From a checkpoint of a small transformer trained on Wikipedia.
Size: 8 layers, width 384, 3 heads of 128 (1 for keys and values), MLP 512 SwiGLU, vocabulary 16384.
Training: a variant of SOAP for these matrices, 613M tokens, 4701 steps.
Each number is 128 + 32 x the weight over its row's rms, rounded and kept within 0 to 255. Layers, rows and columns count from 0. Numbers have three digits each. The size before them is the row's rms in percent of the matrix's.

# down: layer 5 MLP down (transposed), 512x384, rms 0.162, rows 74-108, columns 0-127
# gate: layer 5 MLP gate, 512x384, rms 0.152, rows 75-109, columns 0-127
# up: layer 5 MLP up, 512x384, rms 0.166, rows 75-109, columns 0-127
down74 098:127141167141091114082101075112178104117093107120145110159129176099153084190065137118094158181131130167112109144139133097160094155122176115161055110108078193116117103187143151154117092115115093155170147089084086085163118170141104149121074224093127128127149154156094198172105142101158118115112055153094165206130206149148069117096121101125153145158143082122200159130128100153096173118165
gate75 103:102100132112133125051106143146132052148114134114118117142132081099111132145095110149126139145107160133105161129156115110097133108127086119102136175173138132141154172139205137102130163146079109132085188123097116101164107183107116163208131171133114119161213066125087114092132190134174140142148137086094136140126091132139120114119198116090141098115147078117141111099109161143141138128116
up75 099:138150159082130155155129173130095117187124079113118157154124106142103120101118098144119140088134139115128135130185113191124102177164124193087097169186149105138116134075144087135113068123080170163133118072158080120095132151116119149186177136118156151160135076094120113149105174163180197131183144119107139099109125199118107046131140097119119108131133050147078133172103131139082135056093
down75 094:146182167132143149131133118137126123119078128105103158086177052145137079096072102156089143118123064106088174178119091118088102118123134073102116155111147076161098172146095145071090122137090133110127143126163121143187131110135113090187093123158145159145136087137104088131150123128122125121129154118120128156095143112149121116116149182171083123081069146143131131102119114125125102075117
gate76 104:141118109099163116190135096123070131126130119139064084093089151126183187126132160091168094158136144131156102085136127088149116057051148120114209154153122140145185179089154082116102107163105119161115136144085147117099196099156088129120158172145131096146105111163155158127098121093102079130092081085134155182080131078088117158143146148086097120134113172075168115129104213088095071173151
up76 107:104120136145141165092143084124071134112100118079145129088117121111125175144146126118145174136092130135128141131119110151123107064085144115155099110095097163186146190092126133135135118150156130179103127139065135113059130143129156151148105142141138131119130094095114117142145196126108146126148160166112165190092094127074100088137138131074125149095087130105096150093108138140026073198160
down76 105:187105092132138158186106139142100141149066068137051062109081105155094162120201203067093145140128196093076140155120138110127255087094137127130157114150138171112173142076159120172130153162101131155122132118155130130094141140127099127121146180124117147148129098115118170154171172129122076109163160092151172163099107121125089144101156092068094139102134177172095092110082130138122070109206
gate77 102:102086108117129038129097123159107106119138111129106170081159122121185153133105122126114145124126099113130142144175169119109131129083092132117180162079146077066126148189126158138127064148123102089140169117102129127093141165091131145099082131062131069068148168139172101147097175065132123096152124083134143142095178049179085073108208128116114112204087086119134164108101163100145199058128
up77 102:125108143183049128097149089145104115086103151138155088066117171092086085192127132111100169118115162071124085116191137137163145122120023102131173147190113105158117125210152122140132101141097149092170096100158117109099107119122096146164128116104093187090144071117138140132101170133130162156135124166159144076122201094092172089089105097100061115181138100104131120097122113112160129133077
down77 096:140174194211157097121151064121109170129099107146220128148111120120135084156136151122098087106121128123148159085120172101197198128102112130159182120112116140164106185119152101112193106156088160129138144129090166105126136081124185091062118146149129115147103095124017140078142144147153176139125202097085166166132157098189122110077135141153165124162159135131111128113156155100131129074077
gate78 100:138136098094150101156094186152097093139069098135175106152152129120142167125151121147097107141133161157150105069129184153141162159106072123156126066097157127097131107128154179118156095115047068132144187172070164096146129141053110128088107151159134188120173110133129171046163090116159108111158126146087133109117156142124144172136130139127123147155082135077123136123134137161115152103124
up78 094:120138126095169140121140128128134144157143164118070124147118118145108028113129107095097160094142094098124147203072055144058116147108226101100120142145101116134120123078050097164163194129094139104166111084200110085102131165091063069150128135151045138075173147098147140104146189096124108122103187139136182149110113156129114139130098108158113129216119149128182080137117165089151104132122
down78 093:189095087072080156100118167122101117149170159143131111144163115128158207077177135121074108131148123176118070099084063160114094137155083106122133108189183150134131147115124112066109101084112086133081122131113091139184104191089143145155114161116119094181109057166127099138142134155124137114158128089071159212190130096192115107186117055105154084106106161148189120182146167177163155090124
gate79 096:121152111118154121177116195133166147142088129092121144105078155137170103152119148090076079173109105128135083142090122166079117184112104120083121060072117137120109112177175108162149120126128115122149140038117154097134141127125093138148135198125121123039142189121093171145136089148143184119140130126136152161125117086118107096062109093148118168123093078103165159125140087068114106117095
up79 095:103126141154103116168180145085111134157146151111153106088133156116139194155114208087167068181131129130110147127161122135123117159091132123182119142092194127167098127050176094167105149176166152103156096075132102115101163130153136160107121150108116117162130078112132093177128087101129091192096160116060146107117101122102162062153123122149107131132161112147156111141111090141108169148129
down79 092:085074118083118165145117094097152131148203139075159105097127176133129052194111075124226105153091184145125083166112139096117185119124158105124122179121126105120121122087045099160119123126082164139200140111102179108060156149200129077096118125083135038083098126114133030220164105156118110162104101138185187127136126109137100147124164142125092127052135148121138100132120101137118110156126
gate80 108:101118150113134139111107191098151113180108116157143113142122116217153126084127123161054096114120169133113099158151138128127118069123097104127106105110104103085145100109136118194078122089127124081097133156098113085065119131159119124110124198161078108164110159144059178108069115138079121119142087145132162130145140122093157091108118095121085148168077153114104148184171144140098168158149
up80 102:120158103102116094090075144118162045161150139149098116166092084118093107148112168137139121140130179143161093162159124117155149109076138104106108108119181114094140146172173115153188104081195055153126138139205089173121134111032097131090125172150146143068067155127067171068128177118141120103107147201131132113121119084142113133139136150092137179124141127171109128129096087124137121157152
down80 101:132115140095091159107092214105103112195103106124193107063085155205150174144177128121128169165155138042111140105127076115107140134128129137151120114173118136110166139120147107134150181135121118166123137120170109057115195065154136108072136135153119185168119145110120134119179120169124141113145100091123131184155147119142100111093138091077138110121116167138157098145053127122138179092196
gate81 101:148158166112082154139165131131157188126140142090124169161121121123161182094154192149129097153142056110104161176130128123137103155138109077118079117159168133088109088116107125103127116176073161108156164130108108108072136096151096158169129180144129168113085103124161119049090166103110198117098083123146098054158124148090113142133142074105138122123155072105055146175141135098165151121185
up81 104:135151117127119102140090140070177164108052195136132131095156160182091103114101086085054124121145097143195181107105100126148114071116069093075129109100136122142074143130137153138131127131130174136071101120151165139164100113160107135098163056107124165108100123113108155089126181140043161099127151122144110104130090106194117120112142195150138110118125164131090116127124170120143205153131
down81 105:141139080116115173109093114125136152108075135095145142131123114170102114160140097066124172123109151069127141214105110104139194109116125118092161065092143134160114117089150196161059174165133124058132138165145128113089092090124119155118166145135122092168139140130129067042094123156121126085118142080134175059101105168123131168109145154098113107074145158158131147169130137126183167103123
gate82 090:071142134159088134088138132121120087093115144104156132128085148118093102173129160110124193097131096190153114133121118042115113144120139110066121172124141159161155075125087044152067200068135152134095114113087146138127179138148100124152090136125125126116150112101142173152165092144146105126106168095152130137163144098178041141082109092140092158149102177094155146144064113145123128202093
up82 088:134146169136102124187154134088148102132143123163117107161102151110128129156150155113166086127129146136104147103113096140113134123071039153078051118194090116159153101117170159071126140113169112116102137159133113144112185182136053100112130109127143112112154089081174148176153154167044122171091124170105113069113131121128123168176145169110119077153135116175089122137146168162152148127115
down82 094:135153108109134143178146102142165100176107059109137122085177122118137079132110131134140153090085151112154126152134122129106170088111111067169132126087127134196094158119107196150129057148139135114176113099157111109120137075070149152097152086139162112197113085087151149161119082110112137116077187104158160174111096104079144112118183156169165109091134094114142157078112157097105089111136
gate83 102:112173114083155119220132188157156170190114138133152125115085118123089120154132139062074101109083080116063161129165111162092108131098151129116169115142147130119132102116128133133155113117066080124124126079158172198135113128141155145160160106167083161116112138077167141149130166185141141083185129127219079164092082129062133208123143192096182141131123151153115148134076114131114117128099
up83 101:128091124103170130142097090138170107129135109103175154068170141143128149167070172108202095117154125068121174078095121138201136072132193152173083121091059138120129197097156184066090104125136123145111148099115113128132155099140107053107077179080182132102111084080109076148100094128135153212127174139140120131075122186093130072146120078083089159155140105123119137128163154164179057139126
down83 103:126116144113085144122082175151107112122124052137092158088131170056107074128139170130169141120099045101113144112134138133160025178142180068159106139126085050135096121097104155119172116153104160129085130147133118135146133114129114095117118113123150158153122137082119110063145161210119059170098123138096136142129155099084116140145131080130137112177105091141107151127084124055116123103123
gate84 103:152147090149094170108130163125114151132132119165134188177090126139121122129102132128123131096060174062048123126117120144113165135113148062117159088103105111078139123149186162123130022173088188096112140139155165142125125148127149100177137164117144094179144102132109149159158129132123112096091112146111122136146131175114158191109149093141035148148164180145160098128154130132098111138105
up84 099:168109166140074132135140135082102129169145171141060190104156110090119175119149095156137109103150091117197121175138185116165105152095163120150103109147137053096089082095124153051116115116130184142152129119150082098177200080099097116139098099108122106094116166092144124215100117048173122135116148102127178063135124147171148158140127182095170056105136128112196178115124153198154195170118
down84 099:208151139095138070093069131114127116101135194079088161115171120117133191087143113136135044084159151051190111102088105145202089091165061188146080164130115114119099073150100046097094073116093091143141166086172139122162153134160123178138124127106081148111137161099131076170117082096127115106103193163120092068111129171120133130151129077098128102072062137168111110095071124126133099103137
gate85 098:098157086145096125125142081131154097074115123162130143138154135122138128091146143095123091174162075108110085121144148122125121156111169080135143167106101101121183201106147039124079159164073133133126145141134138162083118097137101135153027159112157102118093170160130138113165125201187088128154140120159137073141149148074058129093152139142124091134138165083162119163154130168137101124082
up85 101:140093155136088168147164132120161151106132117144096117090099122145085083129143132119122149111060081170189122114129130156153130075128133160069123165105128091124118094097219125164124130085141157194151147131173099148115114170143115096139151182121094113168170127110138102130165194177165118158115160147120108106168127119183103087115137110179164144120123162132108142106131090139156147162083
down85 099:108153209164139142126104106137123200108164177157162145125118100123145098153157092124199147109052150158116171134184165071145180117108161068152078123139196086102071113117198082092113161126146133109105077138185156121160163115135126152148127078178109144222101144131102156118142103182149088114136086104084099132151113127113135177090125100149198115105160175174126106069101085163100163098176
gate86 116:150165115150082099107143084135181141119152115162153174116175134119169146105157178102165133088150189131082141180113181163099185140080129144146124150139098130172106161115108154111144109180102085111147151107139141118141144105102098127155163112180136131117163106149140144169113105123147139092139186128136094089109115111072152153098137079114165143161132079124135166091171090165088037153133
up86 111:111065156144136109138075162093130125080097117088116098178083148086109073129085133149146144145092130164132099129146080143124119125089142144101139113199083134147150140125129133123100140131124117134158088180115078157139140138119159186102082121117154130126141142046169113105136080149160139093120123132143092115154153159188104098216124142192065151136104161130097101093123152129122196087123
down86 100:150111123100153144125115184106084155135045130115165125086162122151145120077115123102127164171109116135110119157106102130118000082082166131162080145150124067086096138155129102155100093167143096129101071156121124093169135166117141207137084124168110161093116132162132125103153157066144126116143136174135125166184089153158119109092192184117123062105108119149148132026038154118153144129109
gate87 100:135134124126119173151138143135131087125123185114156157152145155186142149127105094147095128121103117151185162071082109090112144094154067139162142101104129116141098091141104111064165154102161112155109106125094147159205093087104073110159101140116132118167087129177175124144100154124111152155167074106171116125129123099114104127079200155101129088118143135193116091114028123086144089119157
up87 099:141081130153109126101129122170138144123097194086146094142072137157073138130132122120081093158134154132111112076097059122111150140099098129128151129130101119141137159183131103176127113162062218113124202205133152099147166132112164137178150148100141126123130088174089111122170156123141118160111122056163093093131096093136203139102144077134049161052143136119107119125120106151128121173181
down87 102:201126085100163170135170102100204111148114106170156109172171169073082131147112125146156120154103143099145078169107128073133094135088161130181121147172089109184109137112109108096170176163102112132133085132084145097093128129133127066093147179104113164173155160121088155128122104019176187119098151097137110131157129151136168094129151173127109114116166126130136151150108128158122199096064
gate88 109:154126132104217160114090133105145123124150094155169063150123100122141098177210160080104157166178141188147096094173133115088140130084179145111128056163137130161063169112081122121159119115115180145081076176113094058144127163135127161129163172093166078084202134139141170214161116094162159117139133108155139128109127148082103058072173100129126069146110145122121083135115140164108149069096
up88 108:104142115180119121120176158151148136164098086143156105146096101081129126158168104130102144130114127103221086089141119125110152144111138147114164064117104172148155141115104112118148076125163204161081074153091103054173158125115159108120117154062101071117176124143175171218184160122157140160124123133151194131108104163117092126122183138131077096092077107095146076119133139181111154120067
down88 111:081183142111167124107165097077173153153177146185119072166132158133153087165117170111120182164173108065121078057102101113105161142184106202113129109132163112129059139128118178162175166074160149094117102139085118076209145113096135099119178100078142091130124146121152142174192110102136135136148176092151117090146172116103144129115103135127121046137107138140113191134114149124098164048139
gate89 098:142170067118092114078107104185163129083141098160136180124141147087123123104098067153107086093191127088066095152185116161124151129126116169151112064137150087218153183083118105145101171152145131107152121105139119188170102163143100123142183082113121105079138131109130165175083132097065104174159119091131143115161095108155105191099109070147109110095058145147145092129154113153125099094103
up89 098:138112098150139124095149139171132139042123138134124136109113123106117142152109111078160152161116158156107130141118100204107109063125101112133121123088121144107103102155187147123132067126154147130140129139109111099152135144155126118110146118117139073150147094144097124113110121145118125130142124141135175087145135119125068111109121099059147093095111108126170187052080123185173161159182
down89 099:125096035148172118121134103116110169162106171067070102095165136119149112141085149149172075091149161088207128099131064167108076191181111122120155137145088114156110129120100117165110179069157116159117149073062158133141188079159129113013126130099093121124199094100124113151145125109181107154135041117076144142132105144144131138171180119130130171122089119122122128101146178132182160109157
gate90 106:092126081127121121155101085090144090108166123130163130105102154125146124130092131148087091130089106096130143146104112153186212117098159103134124110133174127160072079180165143107177143161133134201090103159153184087122162145145106058109205157166076107134099133081067109035145172162065105100220148108163150128137121058158060137104088175092153087133115190124075178077087173169059170161153
up90 103:115050144107113105110177137140098147143120131123189135174146112180138169104124154018143152140123173122146165114170087113105063175171088089168129166161176132106097114108128127125151153139129157180151136065141106094099181095108142164177136099191051139127148145110144120083081117114107152169106116101063127119120189126101161113170152104093143156117208140192149136112199110150143138080144
down90 097:103115120134171078125141167124113114127116125142069144156161117112149106147083092058091120171185134145147126114137079145091071181133117127155125159174127088132131151151120131112137114121141108097104117103174117121115070082092133199136107134117195085168157069156188120136131097087163126104187093088116100089108134176135171128136166131113085082119125135097121096159081041120140066161153
gate91 099:139068134143140107155126140157157183188141126127099118042135081082157140112152141153110164140162118150169166123091104094144075143118118108138182115086119097147109190142072136194161135153087126132091190173169123171154175181115116062103155150117113121174085126108127077136169134076138080093166096098150153178079078134153159129182127134142082182109154162129106180143139131185128147105165
up91 095:075127115174150128136157130154148135075133166087152142099099158147143103136120152093138136117115143117169080167103136095092162137134143114104097130082117139143110070126156144116095132123114151122115126048081159103071123155065138128145178149117132070147154156104140113154125120113092106092109102102113130097135089159140110129142115207138119151100102152116162128161102167138073140082095
down91 099:105142107107129150129108086125149108163140164131124100113085116099091114149137171135161133100130165123184110146131148139106083116119138099162146106106134185134115157142065175135094126135124118119122133159134099139116126144104128135181126061087139156088098102112164144126176175168108123072130097202112150163101098164075140167111197152051120086166125148063119178132104102074144128163174
gate92 104:145136132126070114145136141145087131102081127179098174101121141119097159072168178109181127141133124136146130150115162168174150155123105078148141122120129123145087116095115117177163104165184153133153134096149128135115154136148147162124172168142096176064086167106160140102106199119142180132071086076151126122176090158150148174109150118043127123168170140110165124114071091104116138166098
up92 103:137061137149149131102079124185089057064119139128135115158114147110148122149103149077110087151104197137161147137119094135142128150080120132175165170113148128122192158123166103129144112031069151112155140148064142141083171124134130186160097099082189103188111133109109126151160108171143116109142185112110118109133150090135131116169090147160142145129098094162101112109106128162163106104083
down92 093:112154163147180094141131070145085102179141131075119081176098155067159087129110104142135161182082112126111135180137136161181039148159157124154161097098147166136110091140152134117097166104063155123133138140178127161067117110153107125123110113125125139132118093124107096145211127134140135078203165065125135137114145134145063123103108086145152159156131106139151175126105136099066120125193
gate93 099:084090105103120125126151070111178077189136146132105094085146113121144105123105097154133131102104126179129175162091134131144082077133166110131157099092140138156101154101154122100074055150093165147106113075069151100132147087160127126144074172107152081157090087109072193125075108111094165169133094073157151146057106162118112139118125138091122150105122107151141102131162125124088124153117
up93 096:126141185132201173086126167169128132129152151076137158114086057157072117113154182137128120089128157109175124121173169130113088143166141123131118103088096197097050159222118178173154090129145129160136108118144117211129132122151088144130164068150134118018152199123194108135137133153082097137141164137169074097142167115135162108108118112177083081097104084111103121160179138136161117091120
down93 101:119128103102194149140163105170165175163170138099176142069149155100117099149151104135107153128095039138173131141133106153168143183120163135142127097139091079196138117096097148142125157070148135093161218159130171102127141160071135186174122101144117138094115073128102154148119173112143099152140165163111130117168117139091172118166089132157146166157087149073099101085047163125105092110085
gate94 098:155086128153132088121118121164155146100047132150072133072101088162153137141127133151139101075142117115155118171155170155140129084168103117105132154133111103100107160141081131085100084165117119127139103082165107126184159077149119137099115115090148169106112058148118062124053151105081101138193126146123175157162161150159101030145142118156094050122101099088094132070119106097123132143146
up94 100:127198119099123162119096124128123151129148103086119082168126097135187148215177153123125133090114097142151128158177146175192080093138104208138170139162117046109154204160149186178171130151157111115058096117139164116139207186107145146121154109105171124140184098148157128054102146103160131157157122139194122184122057104117151107115117116088087115131123105093158145099134121154196136181117
down94 095:149138138120205130121110187129121095122169116096156130125150189116137136100130143124157131164147176114102176223190153073100091161115075155078088172153187108116102161123124104128121141112110145136119132149183181135109066104135099170137172147137084099123128136149171100105128099111141119148162110089099098179112086067102166172124097156157165089118143142079123061120127149166151133179155
gate95 101:087121112220095096156061123144104216153117109102111118112109099139169147135110104121117206159139144124093113133188170169153150141120113091108144180164101094105154154151156170141141098220094123101133122140066097097117128163091129065084148107099114168169134119107116133092110116091149134177154148077130134104103103082103134165160118152071071112184199126114121150135127119193149117159141
up95 103:074130126165093107164115128126103132123169115057117135106122135049151136112153119113124153064100107133191090204151141130124094132181093115167098083103127109153121184134090055202151182184159121165102051131140201107091113105160159072125072126097068137117169104136189161173071167108126149069147115085096111168156123122119116094136079125117126161191189115126161126134104090155102105106065
down95 099:103125109164134097129109124144139182074131173179134144099161123146136122156099108143169105087145098163162119105100166161109026163154045160148136153119103075113156129117124033145127089126177115104096142092161126133191142195095121159120198122106109057153111120103065142194123130119052174076122201134117123140162130078150149130130080095133114100158093087139106127142106152119092148086145
gate96 096:084121115158104143111187106106135148085129081123111138148127129147195137085144105133168141169116193123135135152130158082160164104116170122129106079101147131084121191161159187090127137156103143130161098136154099126162169073145130134074121112061138127136137104138111135114150144065151144104121072144112132161176105208114125189106150055140136134147117161162168163115065153119069152088122
up96 096:114179119103106087131104087188130166144115115101097134046069128163130150091162129125127156138143097053084064066084119109137121121076120118056092103138138152173157118122129087118084106176105104108093117150189125139069119130111124079141153102125128099110190112106082148141086172140077111135052121127168146098135091125146125131152114118138167157135147042121164138136135084135200199114153
down96 099:137168114129134093139152078124162082114148148158083167135018099115109072161149122119071135169150106113136086139124192097089255068111138149140159139171102112202121158109101147186127156158120141101151150168131144165065078159153100163125100194190127100145138121128112112043138169119068109067167096141107110144108144109165135114126095156150129097085131133146091152166144057187107118098126
gate97 098:122178089157128138145085069150135141117132103164140077096184182107129171132114146148161149127172126139136209142153123114136153175211144121135102136118161101166126120141083121121104111125195167133094166173114133074177162139116150200082153146129098128129110120137142101149103072095124127110109174081157171149085169094144089090138112149097145197137148130169126098142130098145069126102134
up97 094:120084164178147141148203070134134139136079098175160130059149106131099099130108164097163172118133114094098101143146145154123108060133148151194118122160070127148116144182171167116167114133052150120113151156128142166160189124175118133156090133120172172132166117106133131140122151153136091188109100131158118126144154135128106149145166112162119163136139167091118024160113127067099154111127
down97 100:089172155094148084104125091121142140073153134143115143156126072105096123113173114080127148107137143136042031117105091111135206124150162113096131144137109131150094131089115124086173118105179134137121153153204159144108138128163169094153091142119188132159134141143193122124114165163089141160171112119082108143069141125088051130154151141116182083165123109221087136127125104122141143157133
gate98 099:164176100137162072148102102115158157175140102113087135132117112114125136123211179122074101127139121110124119164139151173128112190069126125095150089134109140114125149118115168116095119121140143094164117142128188153110125090125162151050140139119171130155159096177110155106131147142096075158119139141162157132175080096108122149150160147187131105123119097164125109119137141103081126147117
up98 095:154125130153118095153144159155095134157094079116135104139119175115086130113204141181066131106123107086186143148174153164155140114125086188112102100127165108167083139085103132126082128114104130169090135148101103104112181112143157107134092144141147102134069090109155126144115178112145142108139127146047157124132148129126078199168185092147158108203097140148148121130154127139116092096105
down98 100:157148112067167131093166126161129141161178127124107133118125131114135099089118104129110165102122105176087199160170069183169152102170142148160125112139156166097091120141169107099147148073041119091107106126093170115100149150131095141059104130125155167110175181048102125057138104101112142120099116082142167082165136130149125096117101169050140189132172122079072165116165151114122114129094
gate99 100:139166095101150166126107115065117123082125184122162145153074107118152170158157152189188100180169098159130110128091164150124114082121132128157129138140117150143138117050102134082088133110087103096165148156147153092096146118095126117159151139129143106119147160091127114154170072139113121090102121123151096107054112092189068147119069141102111152126167095094137136146179117077187122096135
up99 094:109128105146176163120090144160140142152113124098107104141205107089123102098147140119129192078138170088143135123137106137121119195136080100061134087080180126120152151122114071125186105140107153105115138147154088133132117063179152168153129122089083102158108173134107126153095144138137111152128150128118144119178171100120152133152130141173159128101098213063146128174091095210148131114126
down99 084:123117170073143119155143118107074186102042108113123114130143068083120129169099093140120099104095138140104121168139118148135000131107067123057100116123132113115186170079135136136143202153108125167145153120143105084114125150076129148126146137065111103147101128176141139147170180134162134109176128174091078119116134108111130153112162127115129102145159159103136129130188105145039107148130
gate100 105:130117120096126184119137126118092123134142105124193115130133148171143085158148137140111113132094159116111090096148122051147099152093159098145144144163096148073163156140132099116216209159110151105087119073087101184159120164098083067133128132127161167062161071128063105061089123161133114134148100148137079124175098146149111099122119137174143144173135130164150147165153126079137105102157
up100 104:121113120128097082105146119135148143095113128149134121170162190114108157099140099170142167144087115143054076087156108170190145090106163096106169172126178106094145117121181103099153076132071141140128149156172143139150160134135106111104146131121170115139131093133167144124117138165112145101136164108112180137182181080119165105093162138157076078144123158130049136111139134107124171143093
down100 103:149151091107095160181132164034096095149199125116106116163184107103140140098078098141174105136130072110124078158136126109093039154145161093143089055142175138144172143106085126103144103144164099112160101121137131111060115164143099128084110098122103139138139099159118138089127106174137093109107120133147133116159147109121155108087129103141117146171153133142109147144114122102163141121080
gate101 103:139119144171085120139155207209146145128077119089134148116095117111136089097137144114158098081131111155107105142146157099118140125129130092196089090104152130082123130162140160103152065173103076112115175162152126084103136158137074132127152140115190096125134186144141154135114139120107114144097148133149155097110173167081130091169103103094062116179155103131136084185153140130103175116113
up101 107:138154124116143111100158115209172097126095099074160140121151173142115141159158149099113134127109154124043121160118106127122096141124138106092180158095126142174161132093106090124107169144058152107150215067165112143113175129120133114110158179108111116098074130184085173149174132159077109100099134135101100130163105094102147114114083112192123148122072137095059127154177130127180108135114
down101 103:083114094181111106158118137149147126110132145125113145046129086120171146106127101134155088088107186163155123119132137184098155065132096087087153155123100140090126093086088127069134205112130096117115129067108106090140100097162067000136193140104098145109095131147107103152106166073106079082120145213080120149130037164112125134124170055127158095125151157132175137165191107113054133102153
gate102 100:067159146133175113158156098104082154106130188090139152139167123146099108146181141127144168173126097096139148071167110158157168146166114163199161060106138133146114061113128155108140147155138131093118073098123060159236097145132149100143107099074112127158168125119127111158102121085200111093147133125106128164068136137140122184046151149118153111039071118146118154052103124174110065153156
up102 100:128139118119184083140083181118162078066145176098160140134198099088160134133131126142106138128169122178119137151180160081089110125113193081108168191106124082037121119151104135105179119118141140159128062150114113104135096145150137106139121089127123169102179145134122139124179157130167158118110159084083157166157157113153060127093167098156125132092130124164145124106152111109132097127156
down102 099:129134149110170141107096118160101080170133121099098127128080123145118111130137100123116125171136137167115101070147117140153145128127090132139087116201162177156078150096179107210136116131151091154131115107125138120173127189093106115170196116182141121121141113123173139121134139088157137161173146102172126113140095119104193125115095124064131179120112089127067158072162170152155101184114
gate103 092:128076128168169093107149146111144143131143104110195137103119132121156084132151179122145138122108181108062081127117115142084139178083160101159106132098201170116143062100119134144131114116106113202084092175105177157149147137134130093156132155115123090135160207115124120120081165133110087112115129150173167117106115154101107068116122170126158117046122154128090143103146142135100156146108
up103 096:135142140137115102140162157118133105083123139148109079103106145121104109128058231110162120096169131100081153103108183136080114072097166157147129110129120075085160148186038181108111140087176093228137129112070055136091125035125109172129160187106098163146097072087094160115076079116105155143120147162105091087155152172134145138173097089096109171128150129151174089140159169130078095123087
down103 093:111167100104202182097140113134122103147079074125125175126126102165139131121140062200130150085095132138149185099133100084146162124140137147132114120118129097113155147117120102132135124200080097094163077147113097088154101096161112146118105115128141119139071063160169130130169111125162079143080112103177160131163200142193150185096133122080108128161120109124141135101044137126106107109158
gate104 097:116101126112171156116112124121091097161121132178095138094147154097062129107106152143123180079134146124133133141137119132116112073039142153107118120118144101062126139140199078110128128168178081109104124119146105185153148105155173117101117151038087124153184112123147157155108113069203151144108133155119113153203145141091160094099188073077115132139116135140184110097105116125121138158162
up104 104:204136114149112128113154105159126161054162141177150167144079117124149153110113119061176123157128063096091139086178100082142096138191140161141105091122117102207150151123103143136114094089094164116085098147143118147162136109108131125120157168116181179115140112142111146137142101141088190125182163119195121103051113052205102141202079153117092104141125168091122107164088132127130071143073
down104 102:103091144176104073105118079098161134070146121105144157078097118162147136141139110129096129103120138127091108180100175168138039050133137120096117137115147088070136150205160141166089118129113147098105105109109134110131181118191139128157133110081124152152143138118154090169115146124068141159139124081112120085147099148126137146148094163141156089183160135139135073078114131141104136155108
gate105 108:129113124130183076127102142156111117133102141143143136119071127081206103125078110124112133143111078152115131190119119122121164043123107054133147183131133131172122048078138100087091080154102132093106087107156157121107114127170155105162114112174162134143161108112145103111088192150056091125143138041141103143087139159134180171125149077109125127141165154123097101104162117142151143098112
up105 102:117133081116075103175157109133126233128131173089112124156139095150102116149083139148102120110125170128103164086160140147124141124226163155087128078127167131080126068143094172118157189125088237130104124138085125128118120099136124126119146179158144103177112184073114131175090114139182087084163125136093152127181180100151115113152117159156169130142123171094152161086149152098150158193170
down105 102:083122119171110135114121141084113226114147141074106157155163126139071101155117124162137134134098172148110109129157100104126074166107153105112082164120135169189184133142120101134145180145088124094103159124181124137130127078091153150178158074074093138123064143146112118074115147093185148142128176140110174141178115124132075141149186141113191121148048105103125165132071164098093116108168
gate106 099:102095105153079098123109087121151155146122141108088133123079073112051089063124046149128182115074086099078112142191172130157165134110151114090114101129179177129068127153082137121104106099155152143151126133122151088180109157132126122152059217045105152173108138121087077081130138119142109092149123113146143136104156120123151132151121130140121096116157154108179156110116151134194109103111
up106 101:133099111165155096099060113097089109095164156146138149120111163115140093132115138088138119065118116181128113132152156122094088157115047201173086144192111073139161161209086149122136142137121205163145118116131113108123128112098105141097121093110134132100177118163153152142066130073156176181143138144152146089163120143149141126100137164086043100160101123112147120158120105134108150149092
down106 107:132139152165152078163166136089102119150122119171114126124172212155130151086162119117153129148137102144126152075175144133090126146061045093156146151169077126142131172151069075104124162173136116120124082130163092091066124084125140128148148124184177088059096160125114151114214088120113155074129112130174109153111116084098138126093098153078126061155111135149156176121167130140146166135120
gate107 092:173145085164138115101115150108129089131139095110142107133111152102121124132102129102098137069116216085076072166181093157120138130144138102047101131119141140095150058129089116155143121061155107111102114152071138079157143140180193154119137092140129148100122168114103087180144078158090094135144101139162121189069159114116138215122140108157124117111153153156135121123166108090158124148084
up107 098:157077152182134095115105142189122107113090125063121122070107138163096175133148091124127100115101130121139187117126111195144146128126072127161107125153107078134099131171142125187144148151081198143108145168096135075166140142137169143140131161094125106160140181143201141186102133127205114146099088125163132147114149146239131102119117190157178096087138127130143122139080132147178109126121
down107 100:132120144121076129157171139144110105126151081099100128151088123133161106133098113114172200135124129097126126113132144150123165114114110185123197096171112088103228123079121191081136167135132085120123216129154120130151093132094121141074140112191123142120119071166140081165147101168046147093110123107107084147140099125149114082103089122134187155162094104195170164120100172100066116202178
gate108 103:133122115162072102124130167121151154114166091130137084171168181151168149184162093211110161067135137115111132131155084134110119108174128178162124119124151100070153124170092078141152138135102122127134196127090108084182089141196180127154136104192173140075128136132152139178167141121140142114158136121116154120144164154153128170116074211120178139143081050225133176087087121131178155134191
up108 093:111112119180162151125129080125120141135190163127130114104158107135124135119180119107148120161121155114128149159214067121191088161103103131091101088134087132142119088160122135148131119148144177174144092188145129080106160132148109161126168162144067121176156139165104163156089076103215060145121133109105134142180155162130115110129087093156090146188255139137145122161156125119157162181129
down108 101:158160130137131167083167112134097094137101124077117066102071139117147115171177142141173156216149132170190051119164164128129045203038126084090115138146129156189186084093129146160084130158114141112154124120130083139183136113173135138176146143163121063106090155062077191138161118139167119129161186093133082110055130114118082069145144111161126096142134134132153090174153093156078133130167
gate109 105:079146144096150127115132101123121189080092134125170098136099170134193170118185120067100058132123137155118161119136157081137134143115073070117112148110110134156136200101138166108108161113123105079150136094114086212118164159154159095106144080111149081164175120153124135145072125150138117162150101093142130108170155129107074168130138115155104133165100168070150139159146136139085101130103
up109 097:150115176189126139196100154115118193145104131177098102098096062161109140136121154149135165158119180064104125079096139094164122110124154104072115092152150110143138098152147132123125073123130173142050124115148114106151103161143144165103116173065112181156118163072086130131154129144139065124048100115130222187101069168095089128128104126093121120127174181130083126106061159067119118121173